Weights of a small GPT-style language model, trained from scratch on English Wikipedia: 2 heads of 32, no biases in attention or MLP.
Each number is 500 + 50 x the weight over the matrix's rms, rounded and kept within 0 to 999. Layers, rows and columns count from 0. Numbers have three digits each.

# layer 7 MLP up, 256x64, rms 0.256, rows 170-219, columns 0-63
596528516529505419522621591486444448631523578391506468495462564601503596523466530508573458544527424544483446424458565498554552564521576462565507543427389468486499475494445429440453510543446460
499538485442575422469577468448531478642462431437468498540461469486496626450498544459512443533479463489560475476470510500473550521613465524506568473412568506516492609420482529561595467549422499
525496520510493506509514511496520500506490473497495475506488491496508505483501502511507474515519497525515498491515500524509463505520498499539513510474481516496495506507487481498483497500497496
514508496533581503509445411407483453567523483508457434509510464541603560510482485544558467500500466505529475524511494496543496449553446533513500577516474586483502595521506546515550475554473490
511517488552455508478509489425537398572489596475492432591463547487470493466451539457469420684431541569660507554504608600554451367396541490465491524477539540633421512490412456480637521508452407
493602446533453548521512496522531459537470483434418462480562554509526478446501512425524440465465476489502537504573548458447509505655559517524514585415621472503395489500420465574494552534469436
556488526517492463534543474528536432499423406470387524527484610531495534528379481532554488436451483471567551548490577545489490525517510511524567575331477589503489552456471567499515519532417457
516511564536460491437532439431460411500481572513467417475494591440508455428497485573475405474466563536358471417486444648631478496540454466531569529501560554458538451508537475533502583585558490
496597460475610476506642514437530445563400479509468545517407546468418505438392474537525461511456514503524434515433623558456420542564434482549492538443575479441428581545474469562485420573450512
538465483649576511449501434401541498487450452448477499529505505470570458467515456468505490561474464501513522412470636550539502493491527561525536494543488544382507476523473470571537595501378407
513558546554416439570559582457535427474485483533474522494356540553467520411413472524573508514484468566569427482532517512479488431494562626549495578486465572533442554568484441475416426521413512
516407496447485494491655519454431390526429418560550418540566526590538453529497424539413465520502380569523468368504473451574515552524491467527561563566469461475557576514580459536409408581468451
540536599496524477528636551540468453468441369485536472462589493491419481441490481537451431534528538513436409463597548530485530396466511549564535505501535464566464565454432499483518553484407491
523478402440410370453474493521544437594456464490486479533472465548554555514514642631539466630518476554549580503529533527531493479513509475518598467466470628474417425568579512544452491506422513
548473470473481576477488481419554508560506513511542419535460467575488564511459599552476495527548561488494483559546436496534483500581509523533523622469510527484382599515541456428573523517525487
553584475483459461509519415576539455577526549477575494476521494490585451542515556481431483521467413564489630464570484540557467466492528453530539525418443508501504497548568442544475491580508496
560481362511495447475531401465485451548556416586438474498505548462394412424505476483472406546443463588421485452456521488596497421551455453532526550500490583501408644523514377434420534479564477
550590426469440543550562502499587418616538489538476468452542597555518440330445542548548458461494539465520507540561503545452456543501499605548536560488437504527492459467555498555390490543432407
524500442490478446505526445504557486482434443578474507562439467417514492493529452450519467431584391540545643466514501501400480493504526452535564518575574582469535474577478483511445467582409437
531539461441554471573558500468526442468441567462461474513476467545408397450356500493563478499417519487477480564484602581474435443493466468558539486573513541565365533547493462559463481524507436
515503492507494482490506498497500480509481498499496483506514506505496508495493504505490480494494497513509495498501507525512476500510499502518512512498498517503490518501484492499499493514501491
565457467563481505519500485542486543553485447547524398461557469525616452369527434560493464470436540529560364542498482493619522454455540522579530503426475505533498484465456494570473494533517402
589510548465458434525504494607558502478497472518540524458483569550432522499540474561611477548472441500564505484437474570410522463470483562560554483486566555506462577427559520480578453502456468
547547486440510535454550481469439491491487498562598427509489543535487496466536465592523501470491435516536494437550524607531528486625446590554481510526494546505489493448412531544448478620448486
533516394498474541510510434438591384561433517493359467534628508532476428468420474508567503531528555733488498544526517447429420515546501537582550503503552502396445535562497485547478493660463516
633562402444410456493496452506488471506438524415536488485432466471495517521532588442636451569556434513490501441443502645470462468497502485532594608496575519465519509532539385433515520476432501
549480435598407490484500455498531474544580449485497466541474594585654453497520455536592434610410429502547434361518614527567529436501464442527524537528444558539433543450511507451486454502491485
528555610435493525478579520602549429497422460559508450500531570539495545514482477548541480549465446548399557460495504487497466547440584479534560455413464568559452508416549493497492393491449460
468537596603552348468540454516478460496473427441604514499476560492491480536473578434428475541532545555458447450504494552548522533516440474595549442573448478568520454562429531473540477540531467
483512508503459456399514512519556415525482385417569505582362483494616490551484568597485467475560432543470480411389467528519483398565441477502530529506466473488483477504532391428522495544456463
519515512509511493507517500512513489506479480499492470504512510486506499485484503503513474510514490542512504495510504507514481498519500512547516514487513517508478538478494498498482489513485487
466499476576557490569533446533623515483560495451530505518474412555457449431442515545550406588563585553502467497502470487558375408535424451519529571548452521424511505479515456505394444572477515
518518514489488464454502453527515528493499527526479436484513517475495469486523475481485497502494447512477511484530498480545473476511519525525530524508505471484499461500458507503430477489497489
514487517517504483488504501502496491522498489498497480507488495504526516494492509503494490537524490524507530486510513516512470492503509515524521504499507514501475503498494486495496487527473483
509465464492454513495539478502450479487483498511426396530516468598526481492492521481500462543483433558520464452495494542516493450513560490483525538464500574451508477460519441472462511565463464
516491491495473506481518508482508487520482501503500485516494504501500517479477491491511479504510496530520501488509501504508482480508502516517518514483497528504493530526484485508494508522494485
481467547536549561486580515486582461488514533486545472510486459549499534484531478439593456477439551578551360486528512562519458414460481491576511517574477476466462581528505498560547548532518437
505528570482510467511481496527448492465468423562555498518502534531512518494484462534493469455542468540458443430427586516513526498527478511490498434457507555521491537498491382421491512567480461
532497494500513529502486510496523504507506492520459484550505516500501512480505462516498451483490501506505478487514505517474512469546511507533519508471492491518457476520494483486489497525494495
576529458433433524445610511431481458630614454491499496547444551548526563412499571588509485580492566521480526414583570596449511550530462461531551490482448517490449458448513503553402519521527517
523519556504543578549521471460588457545534424590443487518554656560573458567517524480459463577470463517474558439485483560505427476464464495512595537436574625511561445535413465486558542543488490
515512502521500493494507497488508493511484498503488471517480506503509516494495501503495481508518516513513493504493521529494474494519511502519505513489500509485486509497497484493499492507489477
534528500436534447538580510517551479590485459487534474460552483538458495496438514455517423450399527492520537466560575483439550551580591503535495512439495500474458469556530393364510431634514477
530505489501500485499518485503510492526490469490480471517493523510514484500488495489495474512496500536516488508501527502514479466498509511525527515492527512493472502513507487491483503521478504
588508436596460591499492495571546482495470434429381386564464539465512554403454483477482524481570493456611571421487471503441385532561434588541524546459550570584437569537493377555587544545455529
541427513538440476454496507453491504519559391546536438542399524508491628559560542497561450603422589477576510490445515546574355402518498468563519561445450505446471537503422509456503526541481439
548491533492551495482544498543489507487499525554470485577537509514516483465491478528517514483514517493519493430544490494566448483550481476506604487458439533530476571485396529524517429533495424
514491518467514470436511548520485516533397571435464470573520521568573541473522523496429439568408454519484501507544534486560535493446586463509552514459512531484453505539528510537523548523512467
544435446524571462498555528538457432442425547516511458468464475470473508475560432507509396541527439516483396542519601648517470523465527558489479611534603556534492521479494418504403571550514434
555474475582599524448518464482496482515573505510513451496459509459569549526351528383519492448493384485540445454476517573451512543593490599603563496510560549460498440517546545540491572610518514
# layer 7 MLP down (transposed), 256x64, rms 0.241, rows 170-219, columns 0-63
325458596546490484588419529410468545548431455555563478509348473567619513402463509477533569542464529430493511555496555536456439549452534444580449471501584394481529516447435473431451426465470518
468456396503483573484585420483512394541494420464470476451528381496493478445487451394499493488526478445526467508464497510447501474454452537498463483548389516422518447490612445518527520434555486
490493495494498491470499529500504488482520517493502495497499502497490500520495482506501482483495520498505501499471507514508511499505509514499493503509500503511498519475487500504494494493476502
423463489519574513517505505492459515523468425508487485458508461476572524515551488496574509432460461450559483614549469494562523528529516452428414445551496487495556504513563477518541505441466514
567518500476464517466505425446468537523402509478541509414474462427502518566578427505617481421531556536469450596484572455501516625603554496431672490502534354422529489471669470483371448530516536
431444503516576364494445475601528487447529554480539472474505549498515528539462508474514512508495540483541543580483467560482613478472520577531498512625491398402471569565512550484545458531542513
394462515508575456504489438457466447503551483499561578560480540520481533563441587556520566469526469515505559463422533525496434578587410509436467442373523460507592490500404586534478423521512534
581527451524469580433443451542406506487557493533441539531470544483449408620444390500536513404456490509457505514604505437511479493588614392485428535565473459527549499404503522626482575521470367
448450501465482468443497523427470575521528569425488545510617452561553481495500352390444444468509535510459456499481501508416566469430507540476583558573399388523475531497507432497599597451488520
495509420494495472552390499520521563469581533413431446471517498455551517517541474499463498524545566474391450487432531399543424486510551487492520469643553539418470459499573515543438558491502508
437462463512485441409466547462450586524524478484499461463604460447440422581589461523437496487503454465456581437516490411423446429495524598417520476482470488566506509594454510471463585519548531
452532474479516506510504557372558423477513516539404524526543530616448516414533524493621604447461502531523565479613401593405466567422537503448530418610656427501424447488480536512520418478540496
530514536593559542568517505396540466451483537436529524473616526563428448525664526549565531441438497533443400487473505435460517529473549502522469549476464518607546423511588587526478490517513476
566506427427358482520536486479442508516543466385464514429469560569524488548495542508545528512503491438514539567516600512477584508450478360547602529556506472459585545424574523495546527398540455
286517576527548528529499570436576567442491553529532467431482513470578530486474558478540553429449523460479565524469481489478504487543488522479464458550567537399480462556485464488549476424520536
536440381485494507479474514447519503519630538533519429428472445441551385499450421427591454466467454446491576467576506473530451555522548505488470488489530517501570485442496444498454546569532534
437431584551511500434565539515527418495515554568522557392507475563524589456435486521434515489536532441594557487501429454388599483517416625431506437652451477507471447575552507488563549507562474
440494431487503536466399464462459473613503560490467497442513457611514526459507599414519515508449491503505507516530488431520506550400579622485523451439473460545408572556413514544365467517507537
498460511446514515436526507393553514376439549473474604512461515553475526472511521492440448454477418455438432496445525448506480509427611456493533499410433496481423467576466504560433508625549534
563510497505396517490512470430491518521571463370411508453464497551536481657496499492452508491609540411366565504513455480547478493512528488498469540451548438470470477577599429525486577467518495
499501502499514503507505510487495507496509486501515504509498501500498497504498513491496511503509507515489528503496503477501514490505479502484504485505497499510520503496515517506504510505497523
463482568437493536403570495502552534358491525435521488491518470412493517659455460540581445489554486463537457516408509430441518456543516449543533558597481488459563478595584550530510457459533518
510516545453476533419407437573537487543521520516527511493553498469605448508447541480518475516571489422531515461491554573537525477502544484521404438517397473535471387531480563466512499441524509
504502443412440675488494536448477512443543543561560564526505457514536485542517517485513593478477548544513488466575496559487589463485458409532475479555373479517437512511540560526515526467437493
655571359471403545484497415491483474532471385443397465417548463540361468495529481536526479584600584457469571505493585437383534495374502463449473448491495371521398486423449489568534483508388474
361610506554623487537517527595494560469416541550568512589408504484580483498576552495523544509505597434569483394472478457454498474460501528415437503524496442420500399507520508565591469487483489
361479484587527465457407450466447544500637495517484493572507493500436472437462497418510550445431562450557485449544465527573522495447597504596406499522621496502466493535517448500583480480614551
524403535552486491445477507553488501539552529568508534503534532531407561481507532511580497504457526472520537446508560454394413577547578414438554464527475570574434531469507567477490524548420625
441458442466471525446517470504496472432515422578484497563449406566400384402498456521390488453454459501548484568500447528475544510525433466485535476468521404574528506438548441471439445526609482
474514483446456485589472413407475537532571531538504484412483527506510553505565464505496444537442427419574526474575413474473430463515607356527473454448488578494437521580464559491528468409537499
512484494494497520490484528484494512514523510485501513500506519495473492518498486487490509511498497478506525516515505510526513513481499499496500480521486500504513486506493503504486488483483505
580458454470505455527474524469495520399564563595468488443456603420498486582606546533466482542525574440362481520540477546490580499457572535471557522371515499517501433543456405509455467484550538
505495512472518478491473509529553514468513477505505459520472511478483523465466565491498455543509535487487464476543498497497503518524515466503502536486530501483533462511549511495468543507489491
509494493504492499503494491495487501496508501505522506514495508485474512490498514498512493481508511513489510511507483487474499509493502507517506505504491497480510490518491513500526496509497507
486532546530483564486489484477498530497480515528488498487478449527537491509465565479566450540450522508418518518580513456519527507430480476470456573465539462488501434454520549566526542554522502
500475511500519508486504505531500490490519528531488471507490505513493466487498475505495513499505507477484519491484473503480513511482522481505495485529495497478522484505507502511514485492504464
442536482474431487463501532399523490601495441416458498520492529484567527489432525446477624458454474404514596524560528553461483553516426577484481452505510483473405497554493501518500494473543538
406465410536465476472478473400554543489534462433504528509486507459486497490513534473529556466466550481490451503490619503442517497468536502435529496526481531529447480465631467427381566479463494
446501515490507480463482490498499496482470526525509503503517505483524497495499471508530512500508495505497495527499499483507529491481509464463508482536498482482525519474477494472518498502486500
562473537509454481523456386422512556496533531453461448505479503481540484528543467467535398520450524472540616543517405513539541616526513392528540539584557405425536438504495549556474645539498459
625585458556449582496475526479509506496442402484459469428641434479538540543512558493493485546472495506531430437445475546505464446483654443523526482492456630543526475512572524489523503369560527
512512498484502494513509497513495501512509500480523497493497507507497504488501492485490495506499502498507510507487510502497488507478505500506512502514502499513500477503491500508495511497501496
464548545505525563494514469461486389471477423412549473516450465574505543484446522511503517486510541473410487506539500551495600597516413463540429440533567528372550536446592562461508441457433464
502506517511504509497495492500489494498495514533509496508492485505497491497491512502511494487503507510498479505486495492500490500486504488512494494491512507498486517492510525513516520504494509
559520525467506444536441435492378552484416439428394576572520554482572455518426551561432513508555547419384459517439606438486536570573490493457525415495496475543545429571500537580526557605431534
546578489491464526582570500510498459433564568525570576528538531395417486559585544551523512419481410482545495527524388467480490510531618534504469527420503352466443509459475580528485515429468617
442502462469597583497524559505450544449551507561508472479504527382561520491550474454532496408482517470491512560500487404518612558492518480454570435443594549516431484487449541494532501514538534
437478446509507518490502500500558593521514495408513481510503493468518445481511573427502636555570501519445508571454502357534440507538525471409515483453533468402450544442510441530557544522490446
495429519512530454424456545540468532407553568589528459471563403431567446496515547463491541528591545534498598554455511510461530500416567557394494460621481433481542496527486605406484548498467456
389516477475453376448495575552480493569532477480487531408420446514464479484509588579515596486478624504452556510474481490426602502550449507424553520556577518513645524478581464507472494520527524